python train.py --num_hidden_layers=13 --num_key_value_heads=7 --hidden_act="gelu" --norm_eps=1e-06 --positions="learned" --qk_norm=false --bias="all" --init="normal" --init_std_qkv=0.0191 --init_std_up=0.0191 --lr_head=0.00657 --schedule="cos" --z_loss=1e-05 --dataset="wikipedia_en"
Each number is 128 + 32 x the weight over its row's rms, rounded and kept within 0 to 255. Layers, rows and columns count from 0. Numbers have three digits each. The size before them is the row's rms in percent of the matrix's.

# down: layer 5 MLP down (transposed), 896x224, rms 0.053, rows 78-130, columns 0-55
# up: layer 5 MLP up, 896x224, rms 0.0588, rows 79-130, columns 0-55
down78 089:147082117196092120132103129055116159149152135136176092197166118108110176165073146181089143120120077149112131181140121192189126120136129177158128181183160121132137105209
up79 101:121133127130153098173137127104077125084090123165132072136123132090106118098135138148131140125169166084119195171105121105121101196056137137073121151140159148086125154096
down79 103:201085082150150138130125150122084191148166200081077127147183148069136158142145101094092108165179085110142166115188128125190092141173164077155168127087126112154160174176
up80 112:111103128058096116172143123095107129126172143138146077131052145143143107127113148131129178121187120089156159143143129128119121094152114086181021172143191118114169119072
down80 104:124155143177092089174093130165121126096103069129112135142067139085096180172156100061123125096105137168093194085120143161148077116120145161153162149072127132129167129122
up81 107:119123123179160083110082131164142149161136126120135094080107163131160140148187116146195180102125134083088113104182204087145131190097124151093095139091110102107117120139
down81 105:070151095166125106108090069103040136148131144186125150159158125108189217109100132101147104172089166169178143123117108147161125115119139148114113136130129086160151150103
up82 108:126106103163190135133114112126144143081128106175149054116189130129121157114091122151193159107088085112169114181161181102133126123189117077165074094165179140141185098084
down82 105:103188121107130078137111138129153155137107121150122128109139142125100136125102118143103102105154127206149096140107106078096136152132127114080139152136181103099162106145
up83 102:143072198132167095138106086136159082078104107146136074196161085104135137121142076121151140093126120119179135085120190093144071073097126163160134152133078104115181203097
down83 100:122117149161088092114108127144201114112095105119146093145130136163101155154069137093144123162157126118123113122116101176117147100079171150087143168129080098144148137130
up84 090:165153078119155123143096115146171137103158143134184130112148154136125086150128059102156183141118136128154116110144109050179164114122084129095042143106151192110113042123
down84 089:124189136095180118090102110137046152133136131144118140089064183151140124130122134138109153130128141109174035141109203126136086135211125174144144128093147152107203134128
up85 111:120126141128136095126053175138119068127127118133090153078119116101115191093108169139123145112142088121061138128122157057173149121131139093074149096104143127120070159102
down85 104:125179090122159166107101119110112144089117154135171114062127115144074200191131127115103122108085140096109126136190083067082159067095099151134138111144166130172149113130
up86 103:114103081113173116084188185112089100193147110086025127166081112114135124106153124165096165123098091121117093130122159142136152142118105191149149147128146175126174153150
down86 095:127103123078199135174111154197156162114129070076141115104111131157140170125134161096130125109129120138147143088114147091099115168090107128106126132116156092163066108102
up87 102:153086123115099149078113122153103153151149145107154103191094136147069209108107149173136173164131109160132059171118147186155138107097129158179095141107157165106107126109
down87 100:077124148168090109123114108121123160027162221111138111120129133109078171031124167163150182073147060140159132146106103144157101113120112153101179103087148097108124104137
up88 092:172112150126137139080101165134087134119140132085189138085082117085124104155121068094169146123123122132129099055140123133129096187168092163100156109070090150116085161113
down88 092:187137148099087133180141156094136108188113143111120087122108105162199157134127095106140156127135182087122125105167168170151113138103106135141162123143107177126083132155
up89 079:094081155187191115111074140121144159171106093082168110108146208158106139137163129116155151172126117124099084159090126120107070113140132127129182163120177129099141150099
down89 090:131097136120118163171100120144090120186125098188085106170160101135101154177151123119089126131143138134114005123106174050100122129113107116139088122137145208138126100116
up90 096:149127133133130166099107085128176144127121150064127115127122102156118202168109136108153115105149129098093076114107100093104115124134098161143081145183158142130151131139
down90 098:159146129091180175130129122129081130108138167146129125072090133098193146189119067146170105116145119103145164146136102149145200168141115131077133129129138115173121133183
up91 099:079190106147153113117113097133144130132122140086059079116175130087037159178135148143159106173082127178142142112143120139155076158142159132129172122117078179172087146127
down91 109:150118108157140133110176156212164172173146177129090105090117159142145117106151067152109145063102168113083113118129141175150174157173069172095128095123056120125156118150
up92 095:134102181160111068154103157108216129145096111138169125143074195166084092141141131146149098061111145142116163071167125123124160088109183135127100112151161115106100144107
down92 097:111158182168116168119120052170119148179140138135118173128133149133133101153161158080125100098158089096161110152143131103115143116142108163058104129162133102099181176131
up93 096:097141146169142133185138096145147150132102050122135146147143124147152121151104154111123166132121082113110090099181124137095135113117072141066107066121079124144072112153
down93 095:103116111090138066083133158186145062176113096071166171132120090137145163145154153116109153103132140120106159081166153139132096101169104169122106178104084114125144150136
up94 110:114105122057127083136103172063072060143121099104102143107095145112169132099174098149137119130170081094185157137035137141135128149100202120095108115089088084180125157127
down94 110:192117142119155167092136151119136117072126122138219201163111161053081099096139199114183102052133134065134130140131165137112149131132083113107089159072123099153156083098
up95 100:106153120099120137148107055115104113095136066095172138138131122126198136094123069134160199115183116209140113140162109043133130159145118173195072134167127123113119164112
down95 103:176092079126161160075130152092082091133166124157133185194072104171151161124112128062097148164148078109146150147190100128091109174153049152154119106176133222077102071153
up96 128:157121098085072086108132129134134100100170074147120139130138131147152113183127124137141100141119123141149091107167109117123173097163115172141122091121111098122145078123
down96 117:107134113138110071139101178184155139128096118100153159091111115141127081091173116105143149183148158125130167069144138181159136070126127148159108061127110144139148121134
up97 094:167112153132172134144102119066126127072075177139113172173105136142147128129082159142132208097133091191149168098170096108167123135128139121096127191145096141145167080209
down97 097:091115131176134135144113110080093126079106126158071102088131152145078161176047131122131081146100159061148125182101136123109168167122136096142124091128140124190098157144
up98 110:191133196179151136126138217122180133097147141073103085160119162143146094170136116163130133090095059105141136155156081089081125128085124087075117152120130178067144128186
down98 109:117191208166095192127155200107082170128147179123102131123116124192084103138134177140150152131157126140126101148122131073122103107191079116145126137123112144150114161085
up99 100:113145145048112143048084130174112074133110112143114139115147081128136126108122136154191107104130143094160138100137191161084128142189119102218110143114097139137135126078
down99 096:145156147107169121094157176121096194141149147124158138108108139166145106111096101113185086125100169124158156109167091129116102095202180150176150198147168076110096132072
up100 105:102078152139130131107090099191091120099044110082135148083160156115115042129039151160130125124095169159098156131153134093138120117093175173081117120136151123130126063184
down100 105:115148137087129118122123148138087127138102107125144149136151115092114164090144148115108142090198182149153101112105081149078121174109154116127123160070087184100106125118
up101 087:111108147171135130141109165153143094140073142167137145133090149136162105131120122081111167143135167166065192134108122119130151102095140137134102153151112170152089106158
down101 090:075147173077119137105123151045091130132114083138148128139123146134125145168133063071113132126128151131136093138093133171160138172113089164163160099082080184053144118092
up102 104:143113136161078164136178134132070105203114089143142128123161133154129121135188121143128101057149116087141170153166162138114159124142128126154118167081098141144115078098
down102 099:101172124103115113112151160150116124204180094125091168121126122095100164150128141123158153161142149131150111092113116115142123136100123110134064108178099087155117154096
up103 099:143074086146109105234143086073094136120148084100145162124123167144078154111069160119123157133137133114084158185147077154179178180165135128090150133126108105115160102141
down103 103:130118134183145094129129125112120075203110181144120128115184147092101094062135131060142157134071141182125148156114100126162111069113123130060156148133132130229133162080
up104 103:089084131118105147166135151068117142064191139117115153142131078101207116130172110117164163135131058143176150108112172157166151148129156117155130185144101101123115161129
down104 098:083106123091093130104144081136175096161012102107154137117132123143092077152122122081148128132138084141150183178121095114105136154119071126086165128139098140103121110062
up105 100:128155163125113150181151077126130098128127086087179118084108129160154190124098134098179183112081138136082096191153092130080131078125175131157142114100063122095132095153
down105 104:120148139137137144092156145191108112138078166170141108107125148160144098047160077097119139089149161133098142091104123183112072110125116087102138099149103181113082164144
up106 109:110074117198157086144126083069101164190182114103137137146129105204078121166111118186164111109087142088086127121163107174141119144159139116135110192160073091152141149126
down106 102:112136073143118145089122114086098153137133161116174173157084139126081117116089158114151170084173077039122120088087160143149160124179101047103122137184160102104139156118
up107 101:087141107151131182062090170158126106153155150091141112131144111094113140138103167142117218108179158128138149179113171111129098100107140106143123143127142067128107088074
down107 098:070126111179118125153075141122097130164107113058146147142126082127096164125127171108086050123146142122149125099104116135102119154140128144075121154128130164222126085142
up108 096:152114159128094153138087122052094150118145137032111116161111112188102163114125184146079152087165117154154119123121175135208096122151139128135034138126117101100138055146
down108 097:117159129123118181189179175135111124108095143081122162148159103132147093127085145116124101094141140175104154083115108109089132124101080054145140155156119096118159164132
up109 079:126173125161131071135058121145153129101161138142140120107156065146083142153152149057128139066142195152161119182153129150133057208115155154107131118087040100108117128106
down109 086:147099106096092157066076106128148137129130115134185120142119104099166136088129136094174122150075189141079168167167069055149165090081101163096084128149110167128167142079
up110 099:142109105157107088147155152109106128182138081128078079148142156130152152139091161140160204140108159147083118103185113137129161147165143136126093150119112105149188178089
down110 102:174164178087113105086102143144153134133134085102191164107097117139064124150104109121085121169093153088181150073088111150201144143102142115140052111116149146096077074137
up111 079:081131062173092130134144135174107114126134143148107113140156065140137130138175154081102181108173138080103082133185145137125160115091090159086095095146094106121123081113
down111 089:147104108154174101171147140171121123132104147101099094199151094145161083093147133145133134154116152106142092071130124099146135109173129139129072112181132083059126101112
up112 091:052132150164088074141114147143137116192103164119135097132113186163120126141129129119138113097136149142137133172182139116196073155133148131148106107146156047122077123124
down112 101:127116122146124149072157114133161110139174173147157112108109103185114116099056126191153123193159127135118103177128058150169129174176078113111086128129125080121132131126
up113 068:108098134141168111088148176084104075159130150142176175087189125148144126049151125150106128098222144164169141127154161109191106169093142122072047167111086131102093142113
down113 070:099101168110107075089089097164177163155111130091052175141142174089128106117098091090104140163125149132079140112151175152123165161152152103163115091138164074079093131130
up114 100:147102025144162149165145144143107159183128130074146142146185131124147194144125146099108139148082131183131145155151120151109126117106117129124113117106130111133108168117
down114 102:127104098123140111131120130120134037137072133128115102128080120134126117155167112115164122140097079150150137148124106116184108173107111126125168075175140102077115109151
up115 102:109166179117165111191114049185132109126095153107159121132106113120120087152104120116096111116128076125139150101079158075112163108114126136148205103119087136178116149163
down115 105:171144077147092089142122086115128132051080140100116178159144096183151148154142099136152165083148171103101072085109154110186151111150159096145153104085138112145133143153
up116 096:073035168112109110166098126118133137157122075133202143203154117108095075112148160097130152138182117150097147159094101159174121138104095160137073144103127101131157121099
down116 094:101164186081144095216169091143148065193140098160192122146146136091106192156105092088128146089079168107177124113173133110117110089080172108113114099100108068181141128135
up117 094:143130148140135076124130114186152119104157142144139129100159130087152160177185152142161165108141095147126147153165197044097121160163165133106130143136099125139107127142
down117 097:084063097205193159090135102066164134167152168137096120087096174114110122112122148133125033147195122115129115062156142109160117134173116118138144096169121121135137109132
up118 100:127083139093160130094122158101125103106122071093155123104107144129180223159125110129154155166181162146154129067063069127132162169088163039141140148111161152098146118120
down118 097:126169121133109080028067131082109120076121130175105119110126117157130170212143104088077151158120136124159155058119077156137182162125146153116076138157130163157096122120
up119 103:110109094108084106130116102138087108094169141098107113151084118115133122130129168123160137163096081099111186110172112111167138083134150098106104152161124115105068107130
down119 100:158124095164096167099102164120098123079107088161039111164081134143156110138109145135127154154164162127123099126150097171105143098139113145148143164136128142165148134135
up120 103:109099109135137191145125146149104120194120117126162084120185102076194181159119088117105104120111149147120071111110081118104092112119131164109134071103132105145117135133
down120 106:090080139206088156174155135130079134126121084124100131077114110094169177137105072140075103117111146154112114164110142105057057173113089111143166104148178182196132218142
up121 116:148107125100104123123098156125107132106147145137156148115158129147147147075060091113112138156106157139122137092138119089034109167142115119105161128117132165071092120108
down121 109:128151103110174154156153163161154094149163110121085136141057086149128109195152091141089139136124104106143055137176142120135090140118111162154126128106093164122125162131
up122 096:138127079119178128145119177134181124083161133162130130171165142068149144088120189078178126096107155121124116106168164147130157105084163124164141111120112130095181149060
down122 102:166072110132146139161063102171135145092138108104102065142085127118127146117135134111159094124152132115152147166127139133089164098148116160158142153090121114143046086112
up123 096:144165092057137143140144111147073120123149189101166169145109166114162199082095149135107125113197104141176137130161176115124123181148086142128151130130102132091172079140
down123 099:120119108087122154093142159152121149159113118106126101161151151193090079148153157138074119137056151088127099126146128128128119145149196078113145070175100107142076154167
up124 108:076119111093121101101083118082119146124151124172138055147179118108147113143120099167152101088110080161120132096083143116112091133121115159145140119146178155118135123070
down124 110:117081072095076082118178078138135126108173181108121186157090153136164092169135104108133154192138109123105119101124105106117088150132140114091142099169111110066093114148
up125 097:171107104137130147121155116146070142119125144070104084097088114135190159107140055175082198105190057129110136110151145163170098180107081156076156109114157126104102039121
down125 097:120210120164120165139175145117130058173161134174081144059096131112049110159171090110082109108159152144142173086103153128080114139066123117139108122130115134143111043133
up126 106:125222160142109118079070129179131144122177117126095097116017122107129092175180106109216114127137162174079140145128168076125090124129122148106117138079122137140100127130
down126 102:095164116166149134132100153137129108124075129140124117085132176223098152073167142123108184136112130109118088183124141108146100087132186134152089160088157126172124125202
up127 101:095193120158123136118140058117074161172136118130149115082123087121143149141179135146112168082141091100165120151122122078094060114123117138124115132136121010135117150148
down127 105:158066144134132064093114149154156170072110098130151076115180214134112099114148135160112108168133161116076169132134146127140079102118165112132121147068083135090204158104
up128 097:092143150093125100164121179129157094092159118072106109117130087123081056131081114130153140153109193107117149114177133129132207144150176112117124141120065151183138100097
down128 101:126117145105056141147113117121111160052135156137163122156161201115180144071111135139089126108074113107148065125138096163132060161164065116132130163126130134097169160110
up129 106:158091108104151148082106128171159080111125116145160088114113090153169129108104117136145156071170196134134156114094104109091079147110144105126132163137151165121104198090
down129 108:114139156178157163186154123123084203079115094101137143115154107122121100151107109116130174123099171119149160125134091145127185079147113127130110144126137158170092112119
up130 106:176104171087165147165138124142092080116165132118127135137132130084080097139130114091117116121167149106145124114133124112135164133157157138164117114151118149125065205148
down130 110:195179168134116146139090172106127133170154169164117093091126075117096120173132116095125138147176206133185102111146131193165179028112138162143140136184118181131136118153